config.toml
num_attention_heads = 2
head_dim = 32
intermediate_size = 192
norm = "layernorm"
norm_place = "pre"
qk_norm = false
init = "normal"
lr_mult_up = 1.27
lr_head = 0.0118
schedule = "wsd"
decay_shape = "linear"
final_lr_fraction = 0.0
train_tokens = 134100000
Each number is 128 + 32 x the weight over its row's rms, rounded and kept within 0 to 255. Layers, rows and columns count from 0. Numbers have three digits each. The size before them is the row's rms in percent of the matrix's.

# layer 7 attention query, 64x64, rms 0.302, rows 0-31, columns 0-63
093:153162100103101120121132104162140198088176155127195096185091072141147099179100142113163169131140117100141131166177137105076108086105130082124146099155167124061128120141149152113155112197111119
105:168097131068128196146144109159146192133174088156110139156114110120096127157100044098112138082107106098158162117159107127133130143130195094105138080097173120099105101081175105119133112062125124
115:076108094067107127120182172114156103113091113169131135120175128123176101096079080139169099120117139138106132147111128149103154170175154112152120119176087167151180090115141085116192150170187171
107:115148180084165134167126110088129152141177154133130129146165153059134094154186164144048207151111101138182106154166128170097131097134102136139133153095143083136083122140105114138157124059146144
098:104103158134102131096086132081120130099130136123129106134141134057148172206098087137181120142138138120104199067132079091100147121078115113141154145144134095169102115116195063144160180146150100
090:095153102091114151108063125154097207121166099165144169146124129115148129140076161195135076127098112180075092094142077157119139180116129186142162158125129144141149115144138133091134090171168086
122:114134189161152172161099097132093166101136161138112106197158140081100145143146121144135184139167068166064062111146129134134105123069144155126160079153103180106117166131114083132144163091116095
098:134102127151109122081085042215166134138134103143154188119126145097140139107085112156096140108127175126178132157141180114119076047139137152180107124125134086140131129131176121145138058128126134
103:098165093168155096096072145155133126128119137113091144067191080207140090082115098138101119137169096067132176125148078196156119146123102121156137173079149131149098169156140150130155130128141121
111:154098132164120156138144164122122156116070147144097143209140125100201115150128207121113146118071123106070152104117111068180128131123083132098113148124151129121198140092156141121165152123076174
100:157211121093128116081151122145163137077119120063128154142148107100141156158100132071120125152114143090132124054049162110133167121104168130098115148137116159113150098088185164070116114076107132
103:096136197100086114160139081182147127175127143141180136163145076063126149096122128137167119128105100126127144099135161160128101170157143145170115111096127187137077097092159220129102119095092153
103:128142047124093163146148186164136125116115078147119084129231139140119113106129139161116099115139129068173191104165117098105140122163100160129125183150121163125105110127178193153134104143099102
097:105136119155190112107124148175171097161178174131184135159129097141091102136115147118102104119123133133093138076143147072174131109187146108128078102107092051120171087167105134113153092122093060
109:128167107113077027139113114128131131136156141157095108095197103134136082132108108098138048179141194162115173156147075118101101128135111101123107107125152123151121145188085134115114067109110140
107:109156083098079161153144163120114133147119196131135164094116152130198174129185093081091090082091129130097138096148126093141104115178152077112135128141124113142179126091191101121095078178160140
083:085069123069158159175154126101137140141179197080127133097113118121134085128144158092156069165155153126119182115169159119134098167101130128111064148094089143113150132132134091153172136161093061
098:076132118116146134119097124102101115109192103096103145131156163129141099118137086144146190084166083137134087140075147092086060115199154112086179102113141130106173120094181165131118169155164086
095:109128149074134151105041140124150126160031155160104120139094113159145125132091144093127097186150138110148105171100110109139121123043151064111181100128117103120113111136169159140120115131092072
092:138136091137119100075100097077125080162120123139141144037162130147128068109119165136125100124167131059132124112135066109140119097128151123154103101170098157094196118114168172119154057111173130
097:086028050120094129123133191139075133132100155129117115098085118157104123077120115130146160135078111157061131153171147127113144125097129109133124117116093107140129082114186137105149091062094157
104:093124105149132159120122121126164083081144132122103127104138138129140111077156106112164087113122162140125135166136093112177082026103146166093144172091071157133110059179109156045143122154120115
134:098158127135097156128162042130109146117105141115160082156148164123146140157082176103119184130116079155126099116101140094133181169072157115107140088095158115142132212103145092134125204132087139
109:130133127136096107167139149154199116079149121138153182158138065086063125157114115111098108183134142068131104104180137155181118140117152152134119176086165108127112077195132116114077119141072112
104:158131155139143096141113116116122112094120134091129136155171194094102080133126075137171126152096097133119163170183149164176147180151158180111148116181130137062123122186070175141077099096094143
099:149127127112130112125163144168130104152158124144131173054176119152095090117123166089137154163060135098086167153142088109125076146100116137120111117161037093107145139192120155150074136173154076
101:173145246126152171101197158118126098138105110175160148139099144069188120156149111121183134087156114161123168114163124162186126111135089141117105159107129119131100166127147144096100152125135096
111:151134100135130134119126162127081168141100142115146163122198120091157083088134102157141120128174099154096108171084142117101206131097126168079156095122087158094064127131174062108118153131102195
098:154185141122160072136148121159073136106131147148086143093088153054120095181194148113114146122127128107111200138045139096121121120168122058109129176118134166109080137163120115113121101105117134
105:135143070135122102179126137211119100129143111158167138071186183142153143144133115159155144083119156110124134123172139181082100140172072083123112129129132152140207135173140110112079082154106146
095:109144086151181159101132174137105083114137096119143117119162105088146171136193163110133065114115170152140121172164118197127190130195116106169182135134092155106157195121148113111116151154116092
092:120091073097131075136123168109192136114131134162124130169100116093155186136169083103129157186126076153131126113140168103163109138139074156091061073072152171139092119107140159156117173130163120
# layer 7 attention key, 64x64, rms 0.301, rows 0-31, columns 0-63
097:159146118122128129071151097170092170115176192123158118194137104123137125163064165120118160158101134101142148204118116089078153068093135103125137143152158138091116116080151156121100118201166142
097:117127151073140192073153125142119158123130100112111160136145122152134053154128072170089135118164102078177151159142152127104087114121205081114086132126196157149113121069148103123104114078101116
114:098101093101060163193162189127148112133141105137140114151086116099134140132089021103098115178130068172096099141127140179080138169164121128117148090146128136120121157107137103133155133164159164
101:105132123101113118144125141132146149088210158125103153131107133065131087192161187117124209145123124086089157093180127173130120162136153100147112099137111079155117114128091082108160132052158101
098:146110115109122154127137089166174134075127067097157125125187123097146125170153122120160109182145172128099139135122081058083129124102188107139176118110093182146140097130184062143183116117099164
104:090128033106117163122046122161149157131148093148137126167144076129155127125121150127105111130169124124069131154106082121095105125106139186081131129099165176165143127140105147103110048163088086
115:074074180118121145117039092147108126144112208118110127124184106147077161145160148154169165147132144081057134097134159139126116122124136115148119093126112208142162104116093087145107094119123142
089:157121153149129175105132090150075122107173082147137175159095186117136155142125106060073194105151123164149103115122146122160135088105126144156074147152152079103058163080119178119139114110100091
100:105158104136164080088146114134150132137147093153117201093156107172159102066099118113103146178140127149122104195087109165187081146098111113123173146110127084180098180130109071099148125138155173
101:109115109162157124084138164084047144083065135187091144137165114096159164153125167143127121099094151128088170090163082140169114138153117123103120122173142131114159067113158143162150127168077188
104:170118120081131091109154131095156127133100142112083163062120124057178147108136119110132070116065188147138116047066145097103108138123117108128104162152150182111162144118115151067101095148128135
112:070114105057108073134123101166150116155141128158158139139135138119155168078169105126167111101130116097136148101100142162171150183138156113156082085138113178134094116057127192124078181148076120
108:145117107118123120134145119099199116106113054192157108170191120116133105094104117141104106103104110148201100145121146077115178179144076115072148083141117148112080135112123110117169144113155198
096:099101162150177156078170163130150143168173170154182134156116157127162128162144121092109076135152098194130120136062129105160106132170148148129114151140120085131193112159078112170155119174180085
104:146152143184118074177125101165178110148189112126102168155103159163118136134104136122112081143130158179158200136152101118123135187095167129127136116137140071074070186154121145134094086143145174
105:151176103120109151143093140086139123160108145175114125111106172111173157139169086161067061112127101141125082134154101094090107069093125095097125106125142117113108127080226101157123091187120148
096:112077076101213169144138086106155134132116204123126157113108141106119125129105100138130064167068165093162148127148111128151170151115139113093123072093046118095161093125169129149125101142133094
094:081093139126127150115076160114115113129184115103079164152176121126081091140161161159142170117101082175180103129097115112109100082187114093070163114111166129141182118094182170163156127137173116
103:137135163126138193121115138183103130186096149190148109145160098136157117115092171074135140223118110137144106126146108128140150127085208105101144158136124108110122116184140084127109166075071108
107:117151099186098158146158105113157111177178102176175131087126143124138155100114127103117118175128127086109141165136072088130147133141129158106150083203154083109131198094192172096123125102184108
100:091053074105089168150148202081096174169084171128135159096118147141095150113105131139068123129148081175147114152138187178121120118046158143142150101151130132127115147108157110103127136102104128
102:114099151198114161122105126181198121088154117164136137118141118085147126089114103126147061122110112154163128128160123124183069111122131182096148186084105120116050107171163155071129151147156136
127:133143149140126153102151061133068132137078184092149118134171145128151148172149225161157174124119111149115113078142127108121162166128151136168130132091159159161198188134138098163137170147101156
106:146151135150121101111151127184188134080092148148147142167154129127134134110148102125056128115116143060131096138122139127209165118104238144139114185116142115095157109201137155132149111153118107
105:117121182109113117104095124144136093091090104114172139130145149149100032146149121120176119134111094127116135064148178161183119105144141156126159141115098134067106165130079188148094077088192131
094:153117163155163113115134131144150148124120137141159129088183109122094049134154092081153156134059124121160160153125100094120084128087095151111099110147094124080139164213154152181116143145198078
105:137095201115121083068108142151129109151122102150149114092117068099160099180140078102204117075129121121154194104127092183167142139161103145135107111093151152182142070119144141146087124116108120
107:199148122166119122107119158178097110150113158127154201119176083131115121116142118154193110135155102134108124136130182150107187141143141129072123094100069184109122173118173078082171118116100166
100:106165119113172089099115172174117092158156100142101138094085171099127124108152159108151122110114158093156231099125151082089126095169137085156163169100114140111081136184171124132139076165159130
100:130157081155125117169088097164138154114126128178101157120169192124122131145113082147054115046103099146145142152117084153082170131130062135175155088098162115100130157140163124130077149108180125
094:114155121156138151163074122149132113146134081126163144083144109104158167134139149099093049087129131092166101207137154215079164139163139129168180138106125118113075172117104113162093145148106147
098:135145158057141114136124144129157146150109119070124165095103135081164171095131104195103166164115071098107124123129123110188144088167118142060081077111100146128121088107104132187127172118126187
# layer 7 attention value, 64x64, rms 0.337, rows 0-17, columns 0-63
095:113161133080099134123131129064150089076176094112089122125150161195168170158159076080104152168139111170124159194106183135093095132124114129144135102100101143166105060088113116090154126128144109
099:161128140174174082121152169103151185147154168131076091144155085137083138136114141129127072100115155129068093107116139111112134128136181182120099113090128152065141123172120120157149055077084171
080:099149088184112116191131133222124177166128142100128107098151111142131089169082074140118139132159114078145079144134194098121132086100103164147118132132177139094120096134124103163099187164156144
083:156179077145125162179131163088096098100145086171118173062107064119139127144120094110123143119096115086129161145076102132171156173099173132124112141159119099126186177092120096096063140111122097
092:109132165211158152149116136140138127196163132086107112143082044146180165118182112095102089145124124129201162109175148132112167146151131126075138132125151115144103139128160075091116161166135155
097:142139057159184153139131074097135174096124178114159195103123109136063129138098164138129166149156159148162091098126138124082159080122177193107104127112179127166115135116081158155180142123141124
091:096085157133130105168145095134167152153078096080164177207093168176122181170154132138072057140105150158168112140131094084125122155075095137112128116119154183087116154147136160126149133134138107
093:154102135128166170117141120119123106119183149161187089130141153144085111164112143205137129129105137171124139079145087163130144145086148129130019141160090084147169153181082103085113096134146144
102:064104080144156098081213115086109092156150115119084137166142092117133114147031115148099126097160149125089162149179136110133173108093137147073175146093143091132132169171125148135118128109131132
089:084140123202124159104126141100156078095128187116161122123118153108140126159103107121058177120106155172159159110172092204106117190126131095160067153124118128147065126122100121149092106090162124
080:166183116137054087117092107078173108139131154174137150165112180118145077100156122119136061145132109175110116143136138093150086087221151152178128134138109171111097121098140118119095124102136171
104:115173124157196148117048080116186138112131137147118127128161097165179080173183136143100120130125133123166124118131174069166110117134106113172207172113138131147150120165176143091157155110145162
091:124112110158130141130145063142113134118091179135107163196113172183145090148164105085119151182102072107088135159151088128089081108147093080162177142092126155132176127088145179127132141091078140
094:154138136143108119126111106138161137059166154108109100157108106095077119142075137142221135131071144103160129122167098135164123129127128139144190095123079142077116094116177169078131108069174079
088:116140072143146128178162127114159179078127131135094129114108046104140078167112132155180133153171091108089166122195133117168124126118084154188145150125106090117137129119065087091096133154183126
085:136092095145074120104090086126065148112139097064102166173105115133176107176173109144105087093101172127122145151113129092141098132055154096124136140166061184157156136180169117152132136114106149
099:090150129113157091159122106100087147128128160152047150133172096118103178124100032129164164130126137081150072111095124092129178202115093138139102127148127122156101111160151154141193114140130169
077:076202131108135114164133146128093124151162141187124086137122177095046106156109090076162136100146142128107118147090099124170201114130135074102115114112157115100145173141183116137128114069174130
# layer 7 attention output (transposed), 64x64, rms 0.281, rows 0-17, columns 0-63
084:187156111136158137139153160103131090154083179097165150177142109170095077099131178205123125120137111090132097136137100102158146138093140130086128107123140098077135142067156139131094136175086043
099:154116102102085142129102123136109083126103079124103102126125141106131063134133090074143147117124143187159089103193076152101087124132105127126101145083112144166055192096180121141127174158185167
083:096163113105147148128089110105130077120073118162129120067164161115128128135159128149172112101128114107091163116218129169135084112149123136096135073165151121126169108130113124119038118054080091
104:061076159087112160125095077103087102129098121128122082135146128091134129084089166085130132125122118132120119115073191076114127108139044122121119118124109138143103074094077166109123140112081055
096:183128164109127100078135017169150172143144166149128084132156169098060123178151133173122145102096158094085123122149102144105068161108125147150119080136130127129145125109098177141101094146125097
092:141102164102104130125099168096167137135117036159148127134175052124145102155141097075119069100124122125134109123150153138153122113136165033188107112138138145099087130141074115162083140161148101
106:149115142083115099119124095086114085112163154093085105111129096141099064110132146147135203106197183070111159158146094151107085108123127105172115121108130082186152061151142101141076117114113101
102:118140147116104088120127089107102154108123102119083152175113095074201158112138152088157156129100115137124113196091121129173124117192160103128188115126203159126124099101181152116144133180070165
104:185166221068146127161081127151092135124106142115111156101105152122109131175146034153170146104116107122139120137132180146089115073156116119085084156082136140100076097109125114167110143129136151
094:130099189192157145109111136157153132103117095125135090152159070123055134105153145164200078112133089090147142129125138118112118140158101149100136108062177189082118114110112137140120135167052155
085:122086135074170130109151176131113115128087131063106115070155092106105088116072121115122133162125172101142175067072134151101100151078129119118123123103154165186194151128156093086157169101120096
116:147101094060112114133163140093126189181122150155135111107134114091162064094096096138138101116090092128097119143107110126092156228138152168095093036147110131135135101096095130087129124114132110
096:145137102124100074109156141148166102114148105078176154118114153123123130083093093129113133106115167061123130144077134135102121145115099151007081094158080141086128166156130123116116119169197108
099:140164099127149127119142177132126099158160125113115088121115139139186152148138098136114098093129092109146129125092125068085105132180085066136116139081153110116191166063137106147190092190153203
090:093139123128140146136115091149109068195101089131167154076127191104100146115132089127112090115065130161163099133096190127046157119174140126132152131179141145121152114038137126158139108121126103
090:119138173053185063143154120150150112128180109130118132149119147117136058104082133097112164124177122120160178134106126137108123135138125174097113109105109007083124078143109123135135137094150107
095:130114121091166158080126176137116142133124179123171108102056177138170127164184142064151074139098133143158119198168139122154110137109145151140129166076129127101123142121117186132054119184112106
081:108082127097136119076096155147155127111085156106133092136111092116176155125098132188107137133130134164144107138167176160145121050099086173132084188091095158136143084115113197121069141174105162